Weights of a small transformer language model: some layers without positions.
Each number is 128 + 24 x the weight over its row's rms, rounded and kept within 0 to 255. Layers, rows and columns count from 0. Numbers have three digits each. The size before them is the row's rms in percent of the matrix's.

# q: layer 4 attention query, 256x256, rms 0.111, rows 208-228, columns 128-255
# k: layer 4 attention key, 256x256, rms 0.111, rows 208-227, columns 128-255
# v: layer 4 attention value, 256x256, rms 0.0992, rows 192-223, columns 128-255
# o: layer 4 attention output (transposed), 256x256, rms 0.0983, rows 192-223, columns 128-255
q208 089:149093109131137121116159152152109143151133142112090108133069103136119115131198142111154149119157132109187113156122133142178102146129119096154159093128126138167117163177128115092121137114100133142132137114128083113126144112125157158164124130101125146139089157098141143081083150081148151104094192101112142126114123152094170171122161098153140136115104142126115130107144156125147079138149
k208 092:119087079138072150134118142132154092164172099118116102138114109130140104193117140142071155147137116137181103110124105124153112120113155095127154138132147108105124146140133158101113101118100157159164163145139103132139156118131135131128141124043150150132140135134121118095142146087120111089121211110137121082116130140122138123110133101116114132123156103107117144149114166140132144126151
q209 095:135136179100096104109118128165116125129130096097135091141100080090158143151169143102125150141172137135153103101143171134100125110122101106134142121123132141094159135136138073137131144126097130166136133111139056149130173140143119151106111133118159179125088134135132136114107147121182176095099132138109126140109149129127138156143142123144160112133129120123073131135125125114125130126182
k209 095:120104139103085100111108133148120138128114038108115112107115109106145143162114156138076150167145142152120127072112124146108122112124145146149165141130135088119174142138129112129139128123147128176154142127094110204169165125155123104100153138079145169157155109153082125140137128159138152073101143142136132144117144094147129114163116113121148113116142130073084139113107141143123146121123
q210 101:138159099139123086120164135140142131135154123146104174119146115196128102103145157128143180112119113116173135128147071158145083120117096124126137077129130135169119128139137109102147105137130125093110114129085112148109133120112167133117099102129113127144123145105144184130100121125135093156116120116101130165149116099097155155116129103161089132064104161107142172111130154135127112118182
k210 094:148153094162094121118112151108181103141151110084134107151113146143146110134108141150110172132123133128211112107142145127112120108132145087130155109122107112114103154165137157119130108179108174120153151185128111140101122126155135158105104134080146138138156154136107131090136135115138120140126157146127136111110124149091150148132111121155121132154136103124133141140148153130137102116186
q211 088:117139090141152125110098126102137098130146134144129153098179163163103132115071125158116106107079129141092131129089110117098114132156167132120103151112140113131084087087107154126130103112186122092133139139104189117139078177129124072143147135150117112125150115118119095141156129171094114137159077129137134135168111103130132084140120133106103092125142135117177133122142112129125158137093
k211 098:132167140150185119141126125132117115110105165159162136130154162139126121068148125121169097102118149121101111180152144100136114128150130114113114124136148149156071108093115118154133156152151131105106134129128164086088090157095143144157113123203117098118099137096164144139119112129117128151140062136114129134140112123121133131122140149163112116123089156160181112126125101107118131133111
q212 089:113127143090080152165129104135123139128071120142153161141144148062137115149097107126089092146118111164089137110152135106095155114126141168117108131134129106075190098113130118143126119132124127140126168128164124150150121165119114121116159128125125115150154131185141111133164144164126121135135117161103112100098147114144115070099102130097110146183167093155105133142113120147104186108120
k212 092:133135183110124129163151101144071176162054121162117149125125137086106147063143139107175104130126122141079153132122100134118149134106124171143104108136124110133144109126142077150152137124170087103109064082127122147164125111129118123139141133158116116149126122132143122148126109180131144148110096107104122146124152107148111103117129120106143123101140146133142109111138117119119103121087
q213 098:132123084152130148115151151136128151144090151103089127188161160115113128140103148139146121160136118096156093158132134126110145160099140121136137087135137100084134209136083180168164108107147137146163153126143123108169137100091096126134139138148114138144149164193096092162116159133135127082114110181094127118110152147112141121148086103110177126142115151155127094110148170142139102125122
k213 078:106118123140118142146137110130107161166106115103095093139118142113102128110115122122139111129117119138129124109131154121119161139075098162119092082136129129084175155100104141130134084091161129111176144152125111114189110106117107135139154132095135109143160125176135149117109141132131108094093122111108143118148164119132075078138109112095186123140111137135066120110176130148087147132102
q214 095:106144157095122170155097110114119110150107151113132135102142123137154125136097081139103082123109131141079169098089130094105123119151160156135106151105140066084153109081127142123129088096167125121128124164162154140152104144104124091186136175117090130116146136155120105163161141188138097146134126134137145154166146111161082097098101116115084102148133150164104138145118127145088160133131
k214 098:104144165130167138169161126123101125172072179137119154150161118124126150074146145126178120138124110115087141136131108137121146147125131137131092109132104094154113128119125091172155142135172120108114095099118134106144088144111152116172122134163077105141119141120150121161131119189135145174133079100109131152134119126099099132113097115136132102115122173153137100124138122137119081144112
q215 097:143170092121148065108133147152128142157094102141113150116140130153110092106133123116122141098133137119159114111137106152133080156124137120136114085150134117166109132129096126086178135127145135106090109104091134129135090133104145116120102120148127115186120158126128168137103174143147134113091104128069126154139124127103126132164158112134124119082092173079131146112127163131129122140142
k215 098:152149138146146106150098150118105147161108093111129121094127149132125087135117120150088133140112120133193103099120147118089121109103146116117157081130143138122084138149116146131138114172161147105119148145116127162101100111142091143115138134138133106094159142128127143102131147134083101156112121117122158110141135185117125066116172129151140135126126129111149148096137162095123129097112
q216 092:154107092159113139168153116111123098105127130160137148169176149111094134096091145159100116150114092116131114143127112153146179154111148145105131113143088125098129152130130168162120113126114138144137123094142161105114082134140118103074159088117152114153151119177115114121150121126095098141113111138137100115108139150129140101148133133108152163180142108131123102122128112137127158130106
k216 094:149118132118148150158147109129070146118096137178139120138138132148125131103160091114139102126107160135083127137141147116144142163088066141115084110155111145129141103116135130139128143074130109135104125118138154110095116121124149133117149122134111092170112133135096156126106137132120086114079113135131127150168155107133147099120148171112155171114074112148124103105145123136078127142127
q217 103:130170113126103079084121150098149128135116105138149152163156121140128134137072155144139154151127104124137079113102131158106148098118103149143144104133139150120141154147119103183170130151166122094146157110082117136143142168128097132060120121161160144142145116166124135179125176120170144119119094133100125145125168129098120115159088129128166127102125144115137117135137145128135138096181
k217 100:134146138135096106092109109109155181120106093103162110166132144136169119147138148120144150127102140165106131112138164148125152154110090159125130102150146141103186175140095110153155170143127146136182144126112126143148157153145097158098113151128177129139156169162112125142099138137154133084092068158119135141142136110120123126133117188145157129122108172106092137114150132140125105115156
q218 103:123109117157098118150139159138126149117127138134086209107148126119134140141117147130091096183144100104125095136178126114127119120096102143149147141124131131116156116104185147133139109133108142168131133121166081145135124134168119138154137134099092106142137132139113117126137102132117072154142152158110096109133119135117096144092085089105081135126154117161142149131120151119135168111137
k218 098:137138133179124118117132134146107136132112174112102147132135194107133179084130144119163103144178093137119133128117102167119128161155128123153096128142114127161169131158133128121112143167101137107137128145115101082121117125160115124145151124124118123171147136162107094148150112168130099148137150080111114115103109115123155158056110077116150100136142113137095109111145096130144141128124
q219 085:156101138135109100093147147142122134111125123117130120114077096094132126172168145110115137154179131111154116141146134144160117148111098140147166125149130167134143157150132100105124150130067126151117128092143068132122148097148145172105131108093138159133085133121107137094087128060151155102111182122126112135096135143127152155132136125148145126119120111122111126125117132108148104124151
k219 093:139078101132085115085116144112137112118171075110108099132095117110133108187109144148059154150136105129159126095114111152152110135105130116146157149142130126111154153144127145090113132122095138154163147147121112144131147107152128129109148131063158147141142127154077111118118131119111122075113208128123112124116125130111136137102140121133127110134147100094077135128128141158120129138160
q220 102:129112172083133181142148104153104109161109147117125087119119114118129101111155072117127102089118139155123186127136139134133131178133135124113118138130094086115169135117121125100144119104086119149106099144187136135152139100098161098154115151120127160111127147107125160134117105136127151123119165142132160168111136125152130133116172128144104128149121110158063140127097132146098128141124
k220 088:141092164102147142165147140102108104188133101149081137115140095133080088098108115156108116128119095110124156080110114108115158120098165130134147128100092097112119132126168120120121104103157128143096106094133124143167121108135112109162124106102064108098150098112133143113137104166126155152143153104141122137141154178141112079147123080137099104126161113124124148120112155134121119146111
q221 107:129114126145151147102109174118129110117138159115084122097115116155149131129130157142116108123121116126146135147124150128123101178146159129175128132135100081140105182105118153136140101088141126124157125142142134092156118098155104104202113134110117166088132121139069119120096113156119129098173172126145141173133080162140126136130147097128128122131117135168130135107126139148152108154108
k221 097:117150101168166137121131172096151082120165149139115130134155139143140096128125144133136134141124091139117103114153146099142121163093156103109117141152105133094137132091134157123117098101119162149174180145149129075143123113116091120186113087079107116106149128154130154095120109124085127122161164111101130098155135137119107132108115091109117116147124126149086110117117121163140168171152
q222 098:143101113158139143156139109117132131106130123175132141165152158118121137104089136151156134148105135120120095154129093126127171106113128127091104110135116133157128114138145155180095149164143122106153142128108180110105100118137089108084167104134132100089157096133137114140156090151080112141152076134120108091115123130138149109139117140108146164144155090118171066125137093128135140123076
k222 098:166154133117147137092131094124139151087156168136149153145146152135113148132146096085167095093115196121115123181148160116122125133121100146116099140136128155139148100097129125144122125122119102115103140102141151102095157164116112144108114121165127125104099111122153137124116124084148134131137092167124126139124129103187138147158114159089130174148100133166160127135102114092135139131124
q223 109:126137120151110163157153109149158142134129145144097148144185115144155137071125148154140135135126082096139155154191111140139161137121115107107130106131115120128167146107149151151134079098124130134133117145141153114152147123100118104148118091106115100136165146155116132144116093169100079140126130162096112137129112105101117152096097103116080159126124140194128154106106121169115136124172
k223 095:126144127145102121116129118125142119147087143100092148149129152139121123078120129125161131123141118124155149116172154111114153141104103141139105092123064136087154142133166152121136089105115168118144115167141120100141157122148107145148110111092124120144161133148115131121134122118142103153139145152111135113134112122129118147139097074081111135161119120185107149129152117137127118140162
v192 076:130111158141061122145082125102125158152136118151165115098145135106126155133166125100197141079112146162123093141141085151140134172128146129135128164146163162115146092083114120122169125137090125158126130136122108131102160121096093174149099083165129112143144131128126121108100127132128131115104127097161147121141107163111114134109150182146138131101116106150116105123117129103086123137144
o192 075:140127110167177147150140146122139130132134117095058167132131145147127112124132134141110155155093131097133166126115129104120105073104130132131154115059120133100122149163114147132100138157140173113150121160135109126151126108139153109166140147105119131101137132097142122181139122121118139145142095145111148099131150101120147137097124104134170172170091124143128170141116145176160098083123
v193 098:108128128104051119117126136140161163111145124107159137095141143153134133171127147125130082096111138168138143129157070154127152178177157150133154130155163171120145140125105137126142119125116138139135117110114110106151156100098135143129128103103133148142126140150093098112129093136119140103116131099196126137147141123111170134091146155154097122090121145139110136140152164103131117096138
o193 101:147110141155172133148160139120131125122126102141059153160130142098129105106186123094143126123131141104120177136122134104148151128094137119150124113056135114127101136135163113127110147166124139124110125112117108108156146126137158128162154135106096110098120134152136138169103139132142130148120114151111129140101117115130135089152155097096120198158050159155126115115100101161150091098132
v194 092:123115116119169113129150131128123118165174127085119127090126077131122118113112132140086101129124126100147171132134151123119106125138142114121154127121144100131130126108120095135128114122136142116144123130145182094173122125125156075177110137138129136114127133103090095097099099146118127113151151100090139177146114122136149134122128098108103115109112132136100103127118137149124092169141
o194 083:078131136124118167120116094129165131146092140174163053146112123137068125122092129135142119146103124142113103147107131126115169191141113151112125157145108149151133144119155177142136168146139097128124114095122159151102125156138143118065142137133130115123135158125129156164157143130148131111100121156177124139139155145153108159167150173131129123123128147122150126121174115132121150122120
v195 074:167128128129146165140129165161098130127113158142104150167115118129123125115093153128140120164119091092141107105130140088118093095124129130137134141120120140132091120146120186173115124136133151108134171177142152119125114152128125129158153181140109131135130109122124148129138167135108110149131124106180127158121116150141111118115118109130137127110134099127135157147120105136142156132142
o195 076:103140137062110117120133081160162128128128152125149082112138120105151128157107120145132124118146118182104102163127121162122117124134089085103107142158134112143157111108135117127105153080108098159110109117128105161127173104125106140095072098151142129142105111120145110106111105136154126135150192135100109124102138123124106142138104149150104084125133123142111158133121149120093124129146
v196 092:126102134119124145126091172120113136108109150123120118148155153152139156117162122132125114151108085123115117110128175113084090116115150129117144162127138142118085116088112153143178106135118121128125116153151111144102133173139096173145159144128142113127092128097118164119094156135150115160132113093161112141124094147135117115130107121142139105104123071125135136164105139132147166129080
o196 100:166149137133134136114125088153157111137145126119134125114127115079131126141102139143122133144135126127108138158131138170123105090111077071098098112102114124133177112143110125126056162093121143128129130125136132144155178094096139121145088120124127112128129119114144084132141092130142110148151171109106136108113139112092105162081096132119114130172110145165100162098169118168100089117157
v197 094:136139137129149083137117109127115147191133117139144130104133122126102121105146129116165131087149153120168134138124110149152110155163153108117130105105149107144112111125155066150147133157115138161128126119135128130158173106113145145126078133155135117126143129111129119112128120105108121109143124132114132135115083111110129143163131114091120117111129152143124111091097106099116111165149
o197 102:100132118142154183152130113126191131131110143113132108148139122142093155094119150159087142173103119128123093140099133083083136120119120175125120154144136141127148142161144173149126131126124118088125110137163192149101082108130160107101119131117125122099162141112146158162154146132099122102122114141176125103166136109155141141103120166118162135144084103122129145119143163169120144100108
v198 068:095114158100050140125088162120130115124123137135147109120139121129156155125144103113105135147134127183065110132141139150124126140106132152152120164161151162085124098123114128073142133108134097124127108114147083130091110158137139147152124066128156144129119112122101127108099116145156137134114137138163113141118146136116150120071152176171148124146137063120112155119095136168104161145112
o198 070:180147159190146121118140139093115134133139128112066156149106147138107086137130136125158134094104114082141186131148141119129126106094141123120159107069117128125149158161057120136133119162150186115155160156082116123161142125117118108187155163103120113108122132118121109154103105113140129129131100127064149092153134128130118138117121079098131188149127154132132149121164118139181080132140
v199 092:153157112152133091120154100119162156134168118153136149109096137133127103154125155133134149112149185150129139134109056155150136145150119112123139102128145110139136135171128101126070130119125132150102119106098127118149132102095148147105125135112117126145126184151154090130150079142091141114097129125136140107138179097104144144130142139130129156129138166120174114092165121074161113102116
o199 102:094122117127132136142107165120132127104097139124105138170166173142129145066182130102136113110155126124120123108140150096147162143137166197174100124135133130144104142095173095141152123134120132114128148135132117114109120132143103127126152103119120152076154107132106155140116175142114097137130091178135119159129088116149175086164127106120123121118130115102102067128084128137108155144142
v200 085:202146117102177147127148125106111116129129132099110166167139098126136143101095143128101138162108124075097134125137166097139103144134178100121140108122123114146117140111120132170122124103157118093144164135121166106154101157130099073161154110119113143108120101128111123125099121150119133139163131117123138135113110094143146133138133118119110133144144073129140130131147087159120147132088
o200 085:087139163088127104126120108165137160146115160160147072112116107139123121163089094154142122126130112142130098133120126137113126139124061135117125156194130107130155126128119183119147157120122117147113133124147104152075119092123112150111103153150122109147124153129121159121135132112172129127117131124137128145140168158132112127115131127125095103098155139116125171145143134127078133119158
v201 100:117112145148111130136075182159105095174114116153142111104156107133154089137113139123121142145129100109127095127135121133108120116101125132129115159142121159134112133096121133143148131126162119079133165136137134144112127149144109104148131111186128150113106087100101158103112173162138117140132132154116128137128110142144115126117167151122135117138098088121087147131093108214100158183150
o201 107:112158163085132162118167089115149153149122175105126097158093145126086145126095130186112118105086129148095153169125146103122119116138091098090150148114130137108184122186086141150136122131135143157134124141126114146164125121107131111119109154150120125132109123129135090128135096107154154128158139107123119096164167124147123141113088130162149133138200117142154131143182157081127104115127
v202 074:103164154103138130140100087135114130122158118174171118114169144100123105103154108125148083079104111169096120130177133127124158173122115138122114158146132142130143096095112086132153136124136112154113112116117105142090151116100092142141119069129126126117115119132101117135114095172134122127144101127124125127130137142147097104120126166150135136154110119162094111113100137137086147104139
o202 069:165118111175149115135140172103116142120136127094078172127097153155143133140131119119124151132125138084129150102115111108139114087126132128151161108097127130099112148159107148100133111160138178111143135157123119105145114115148153109166148162116135120132147145122144126135139125094148157156136090130121163105140137121113142145094123102105158168142136125120155141166132139133194094130144
v203 096:129123118090156131114104098116122132175119113108111082177140157123100171136146113139152174119149146121150139129116191119171128143127126097121087082124129112105120160129149120164135134154124143143138129115137088146120184122136137162117111146090147148122157137125171147139155160100144132098100118135108127113136128139109121120182101107080126133112151160125118109116094123079135117145149
o203 098:134115122168147122135135095134137120116146122105125170067133101154127121131118136137116104151129155138134086179109067120103125106136158155136091148158136134179124111149133117109096111078093110073090110111115180097096077103130137136116131114158103083146126130094109123127101113127045137110158166112175136110132096094144152155094183157140124115139087078132118146112153127137102170131077
v204 101:125109120147123120140125176121131132050113144100136136120141169173142096123131151138085111163103084134144102124134137121094130130119114173118163099130098127145121152105092148123147116141105135139118104123122145120121093149137088109131156132087136124145109131136117153133101099157126128161122119120091104143095115123146137115123146106138118106120126145102131114148169140139154148104105
o204 108:168125158115104122110119119120144147145123105168134102138130108072147163130148137104139129096189114108096163100132163159144117122112154106172129106103131089105117111097169137109099151108147107148135132136151130140133156176121142160159101102128122129160133158133143102112131151103194096159134156116156126181145138130108099107129083121119096144146089149135136132091092098148102091110145
v205 093:187165109137166118162173109144100147142121127172121175114128083152112113117085146108109125112136148121108116132125081120128132121139119117124139114104138100163152149145133129161099129119145131118123136144112195104160101096095151077093142142150098129147134136148118093132141143158091101140150129104166145158119132102133134147129152114125136155153102117131163127116124095138136119139118
o205 097:072136129043113116120122137135169130121108166123157058154128122137145121124129098160141122131134115143128103112129149130132126165150110151128113163201138123101146124114144154121163140132119106142124138126165113165101139121155102143077093126141139177107124122136133159104137140122170149114104138161120116128136169157137123115162111148142118092077181129115125133154105138091095172138171
v206 087:116107144141102095130108134098146111113139118101145142080124124126156104135108157097073095119119139132115140129127090146107138163144158138144152128147127153135154109085104080089147124102141110097137123108124126116150140148142116111159119070136149145112111096124089095103092104174136134122150146143095124139099116107132145149098167146142122127150123089128113133104142146180123134143119
o206 088:127144149142128165124155138100110144148098119179114126182111144134080124117136122138138124108110104100129179098148164107152162163120121156144156133106119127095126143156125146155161127191163145142146154134114128138124092157123137120166165177105112118119128172162121162157151153117162122131106073133141134153172150158138129104133124100115145186132142166119134105135143118119146089106141
v207 082:101128176108128138154079094120116135135123143145178103117171124099138121088187111094135091085103110161089111142171130117112148156094131136120128152152143117110132100086118085113171131106117103147109113133149128130111113128092112142168114053143124085147116132131098125113088112158137138106134127126135125152128106131137136115126159165122142139140091108150116142126088138162072131146115
o207 080:152131116188158126130136161109134141133147117102095149124104142156121121130108125133122147142097139083142168112109139110124121095128134130134164134085115149111120145165093161113130144178162195110168123159124120126142116114134152092157144171117136132110144151105143134155160121105146147154133090127140163096158168112119130163090124115116161177148133142126156147144156133138184106109136
v208 070:109177146121127111146159090128152134114160106156160124078135098112137096111140110140101072089133123175102122156158117160116156151144106168117144135142141137134150118104116096090132138095119112179118106103108145131116116088073115110114121085109113137109121164151103102129105053158130129104159137135108123129118154111129128133120149146138130129142141154156096116097130123124095115083128
o208 068:151114108165138111129127199091100134111122120133103160139103139151135137121142123105142145131121135080142156089111128100144133127133155139158169107101108136098095151137126138101153110183158160123147136139125129112135110148158138110153166156105136139124138144144129153131153152100145150134110071137129141124132140148128136126134123107098149173132129143107169121161115129125189116137135
v209 090:140130122124139148160127120142079089188138121177149137105149067121126121092147114131108118133145092124118084119138160120105116133101103153116136170103138085148128128118130116153153118132143114142117108150138152139131111128102147103132111149139117106134106130118105162112097128126116112139153143102138137204123101121143108111136142132147127102123114109128098126124104134159107083146121
o209 095:102143149108124152092108117132199140129114154102141043128094097150137141117068137157125142135110135134094127146091164142086108127146070098111149127166080148115155136155117173110135154120128135131127129135144168146118172126159126105104100113149167160107151118098143110122156105115168157127110144142129123097146149122136104182130087161103143119128150117154171193117145133127144157128163
v210 089:128168104152075115114131141139134142097148148117149164075128092141146080131102154141111085155116128135140157116145090128099135124154116153114173113133113131119126154134092094123139115131116136112111108130109152107158085139120074118128136117088125122109103150124093129108112073169103153148129132093152118155108145100146138121100131132143104105106120117127105135139170112115152129096117
o210 090:119096168122157137146127139135141131136106109170117073180133165114133149084166131099150107083145099119090140136132181107152138139103118125145115119063116106131132121087175159120108142134154105162129140137138110135131192149137160136152133129149112133144140122134158126155129163119187103142130117159124128155138106135139105135143105125109113162140106152115138128120111134156130106143174
v211 065:119177127122104098121114123104129148136175114145172143087131120104113124127142132119121111088115135143142148142129117141143139155172135118141132109137175140118145129115129094129163133138130135134122096082120115132151186097079136131100085116092134139106126163132103113109134081137141142105146126115149139124135173068098119142106124139159114144123132154148094117085142114059113107101136
o211 068:123114134169181151124136155087153126102101115127076157164112137156120129108170113117150109139143121085108124106085133081134160133095142168160121133096136135143120144138169117112124104169135158112111131124135154109131118138162183124173175147102113118110161146137137154158134159132107118115122093152159150096109098140141131116135135127092136171155095136121133122143112129169167101131157
v212 082:110127154107132147159115111132118118148161129158173129091176105139125124109147105126130081069100115188107121141144110142127122154133131149109131180138171136120149090096114132127146118100113111142121131126147175114114115125096165119170110093153104109137131170121076119107099117141099107105135142101168141177179108147129137107080131170149112128110098099152090137146105162155085097149134
o212 077:116133120154143130138125151103145122131121121108097124137114126141119109136113128117124144161095145090134141124103138118113129113135116113122170127081108169103122143159116150109127151187146181130156122142122111141150138110151131096128142166112147145102130142110153130167142116126173174153103080143106144101112179103142115165138129109119166170140116149146177160153132127155208111108134
v213 077:133132127124107154113168111165152127107118141090088125164108133104125093141089145129146119157095107102151170134124101101127167121101122122137122098139125144107129119124156171128123115108152139094155154128130125129154145121137099112134146141088133163098133129155162127145182154115143140124114145190113139067139165140133151111135093131115092135119144146140119166163166144162120101098149
o213 077:113106134104138076119146120159067107130145090152150143088114105123156118158141091120149106113145165155143105120112112129163132127145124092114136158137165135169102117110130110127109154108108113171121129100107085102120104122120139153095146129143109111145077116155111135101097118132130149110123148086140122158089115139136123135156189135139107081107142146113145096145122121103125142115081
v214 076:090112137087093113104086129098145101126122131102141105110131106125144135112168100120099101135125115141107119136128212152106094148108131124130131178137151137113114121093095108084152128105139093150129111122149107132121131144136116151178117066121140138128096131082117135104079112114144135108150152131109102162127116140139146130144126153134128107121129081125090139128102152164107127139119
o214 085:167147145208152152135134151108116138136142122150103139145110127137068121123093149126132138134083132093136172125133131105116156136124117136119163103084077143124147151170090134139125126164159170109160137119097152128140120131119130102174162159110116105103137160113108133149145118132126126141121082118127157108150142118132124160100140112102135206151128144145148136107196114134176107135127
v215 094:108108140119107134102078128108127092150096138136111086115131100124147174094191092158102142170131119125089131132110203142092070124101133151109136183136129128123096114118118101095119145114147100138126110123131137138121082172164131144181120116134146107128111117079122165098072122107146145148102151151112104159147113140135153128162111133129119071117140105111130136138103155173119122149069
o215 105:130157155174130160123115128142133146164145139121157124131123122139074119092069171105113132121081131129133127154169137140098140119158110120108125119114100143148159124168101139149147142147138153129140150139138139128117158106092103091137134127130135117110140129115103102147155118137126098131164105090128151127142126107133121180100132117102141143140140133169138123081187103132153124164141
v216 062:125155136137053118149124119109127161136150112176167142106138156117109166152160119115183099095121122204119097137149105147117163161140111153112135120155159158120149114114137136104160129138097130162127106121107102121101136083101106165119132088093130130156132156131135140134137078122143134096106104099177139121131125138113096123116143170148133127107151139144107110138147124078108106069120
o216 062:157112115176181107139144163125115123106136102099048183120124131142167109126167120117130159141117152076131166114100117110131094074100137123137144108064126115096112142158119127111096122141137155101146119153149111110146126111140153124179149141107119125097131118117140127151124141115122128132126098146109149096119122119111145126106130116103151167140064118124130176130091128162174105128137
v217 068:082159133140069091109124144116140128105107117128127109057124111125153120139138139142133104134121136142102111143154086166123156149131142169139147093129136182119161122101125084095162148139135137150125077118113084162118177112143091124101134074121137138102144105125108124103119096151140138131103128156121124124114175120129118137099159133146125113137130142114119152119119134132116160145156
o217 067:164110172146131153142143127083110151128136115162129175189105151126104114137169122097127135088141104115146187116132134116166153112097137144152158123089134118133127140160130134120138102163158130113157175150121111096151107165111156127206142151105107139150130145159134132142148148119123115118142114103123128119161079147107144097122117117125145191151112118111130088128137139139166051123126
v218 068:162107106173147115132128139115121125157101113145098125137115141141112156129127158111122204116151153098143130114098091117154115112137148094137122087110124079135092121155138109144106115157130125117108125122137141096161122142155139128121126161137143110171146147150162123107135160120097117145088126112079138133137103105099128152172150090095131150118103128127167131105119086105148133179121
o218 067:082155131092119153123110093132170130150115157102171085137153133135111145098123128153109107139129118154115082135145160131111122146134118170118092169180154122159159121104139147165138148100121090119128130138169157169093119113107125135070092109157120144109153128091132125149130140140114103117143148142174102139169118112158129113137104186160119083116150117113100114099125134141062160126126
v219 078:112157144100144104130098110114137139125154134145177105122168154092138115115188098103149077092113124153099130146147164130116127177123148147111129149130146130105131099089117066112156131115110099165105108098137088143113128141088104157149105055124135109128118129118115113118087077137152129128154123135131110121128126133134117116138122158146120123141131126164118123111115148131096127119115
o219 076:167128125206153129136132167111116138116142128109088164126100139154132132122124133116124160141120128080126160099115123115125130092110129138154156110092115133109115152160102156110126123168149189096154140148124134106140107104141151092166158167104130123123152153122134130150151128105138129165133082129134167111147146111123137143085119104086155178145119134116149134142150125151191100121144
v220 089:150136138130129157136131166142111158114128142139126151166143159117120155131134126115185109125113088137147105109142124101117130113120157129143125141131126154110117122127131172166173113154087140136134146164144086155092162121117104180116135151117123128141137124140128166139148161104124110131128088096195125110130107167136102109127110128153153131101145101143133137157108126102150155113118
o220 088:145121122117130097139135087163142107119153122099103150078146126098188127154134121139103147142155132142123126139117104167129080077114091073121109113124144104121139123134119124110065135078108128119113104126133115127151154095127143131152080114129143121144113097120148105114110096125123129144145188121075124105089123104106123137092106119125116107159084119141094181130099155161100114110146
v221 090:094107142124083139127164130146153109074110137067098125135110140156141109151108119113126115149097113130123123109141111126088169111111129123166125134140102169125131124133125179117124114115138130083138145163112115139131108122142071121137153119131120132099131103128130116147144137143135154132156127152131140090117132158163134130116102113125122132149137100124109169162158118180124140087138
o221 096:156094130081115093130143124149068120128135103197151143122142139066148106176139111129150122108123139154165168120144110142175106146131143083095158120112140119121098123106101097134108145118111125163135133095100081119159138150119131148140147135140127126167090122166120127111120117124140131126098144101100106159097135152091121111125159112162114124107130158139139096164131128084108124113094
v222 066:107189124121133093133142113114134122101149121160156136110131142114125105118127116140106077102110136171113125142148138157142167151129085152107118115138140153125165102120135101098136161124124115141107105085118106135120139118099133127087132091097118136104115140138103112138130073152136125124147122138120118115113168117124101137101137146146140145149137153159128093113126115122128147092135
o222 064:167116110162139112123127187094093138107123117127104187138106143154151138141156126112142144112141118081132138079116114108146126106123157132173155107112130119103100150136129116102144080162141158114137150148122128101140110141151139126172165156100141126143161151149141136118137144106139141145122082132115155116134121147116133113119114099100157158126131128106148114157115139128183108141143
v223 083:153131106109166133076115150102144138095125137092092137185121145116119134123116135159146131175117135077145173112110182088128081142141134100113125131141111143105070138120119139132133107132120139122125142136137117132149163166160072160156148153087149147122104109129167129128132121097157165134113126152097098083112152157135125126179102117091113097119171139130141125127156130119168160098097
o223 072:131138136140106108149141107191105135145138143117126133099143129114129157137123129121125121116162121168101077145131105135120149097115120118139067122150142107160136121123139117140099144068111112142091122117116132118093124105104135159115108111138098067152119130126117113119110130141103079184172139089155144178102089115138122125102145114119078116128104117139086127105137119154082124157144
q224 093:119147126148128113117119111129172141130161106156152111107140145127098126126114156132124110088137148091099117140176115101125129125117097166133106190137058139134142130071136109134135117112132137124100106108118124156132072168107140136137136165130091138125112118120106141157126087114115114105141102129124093131144139156141094116176141147089133149145119124133144117118116130155120126099132
k224 096:133113105124131131114099134107107159164114120090130137137170139135168127111136131141157114125079120122129136088126114122111115133167174132107130096155105100070096126121072101124138148182129162142144139124162137155131118141153133140126146149107135120127153167115186134116161133147111129183089102118132133136123141148127136124081131145157156118108150168102128147133128117121129113110126
q225 138:122100108151105133114138101174165141074133163147107118136122130169140133135118141133147124152150141113124159154121128161165133117084100118121143107109101134146124123153123139147122125102123087148125125123110143076105168122121107133170095108144133132122094116132121092148102117097151122113128120165092109110109114119150143101192088142086104124108118173130138096140139164111109129136129
k225 129:136157174113145168139125121143111120128152120139152090194168123098080143101138142117129110135110128154112121135169129103143164178084158176144075168135113112127159131098153119178138101109124104102139151108115162106122099136125129100137135122123092128154122113190133113129160138164124129108127100142135107150139125120165104089161137121106114128110139156171122098107128145144096102125121
q226 109:154138101102121122136133170088121114151103095107149124093117130114128124135131144145149155151149095142153099081147087113137109131155138097111146124161151147076145136101104139105123084156111167139148135132148112157163176130157119152102145109083118137130151161104137153093151143161095141151149151125147165127108128133095142143095132124133146110127150123119135166134097112113155108128115
k226 134:106115079125125132106099134110124120136112098099124142096107142138144073137150131122092111139085107104140122088120140130118101084163141100087156115148157142124116125163108118090118148155126180134125152157151130157170136125109107114146153108122163138103148135084138150099155120119175127147132168103139151092130159165062138181091149119163162127143127105119126155147125111102152161127129
q227 103:131137144139146090135120123127133153144161107138114125143134137079112135128109136124120148098138171126111085137147121145138126151142106184155097167120128126143120121087176137129156102133154097105071104094127138111112112150144131145076124152083084107147109093155109135145096119119079114125125105123123110162133125107165121116114153151117127152156131120131154125092127109148110115141164
k227 090:148144165094124199133101124135085118165158124138153096159158121090140114119140150091143107131103109159145111108160153107086184161109133164134108145114114111113156102107137105148147107145136151130168117107141152120122108162126129107155129118097108133135133149139157167124147118217124127137151117146158139144129129123116126099132147108125152109127110121181093126123110123162111070123135
q228 117:112124094115121138099175158112130100134135123082139106106126124148144138129129119130123143153152071112147133097102118114124096091146129076085131103148143137100143160157090167077108124123085182113147131162159115120140155111138156130148131116138152113138158136082141143100160153089139137148131160126096164093104110171100122159142133084138141133139132130120139135170105123091145155112121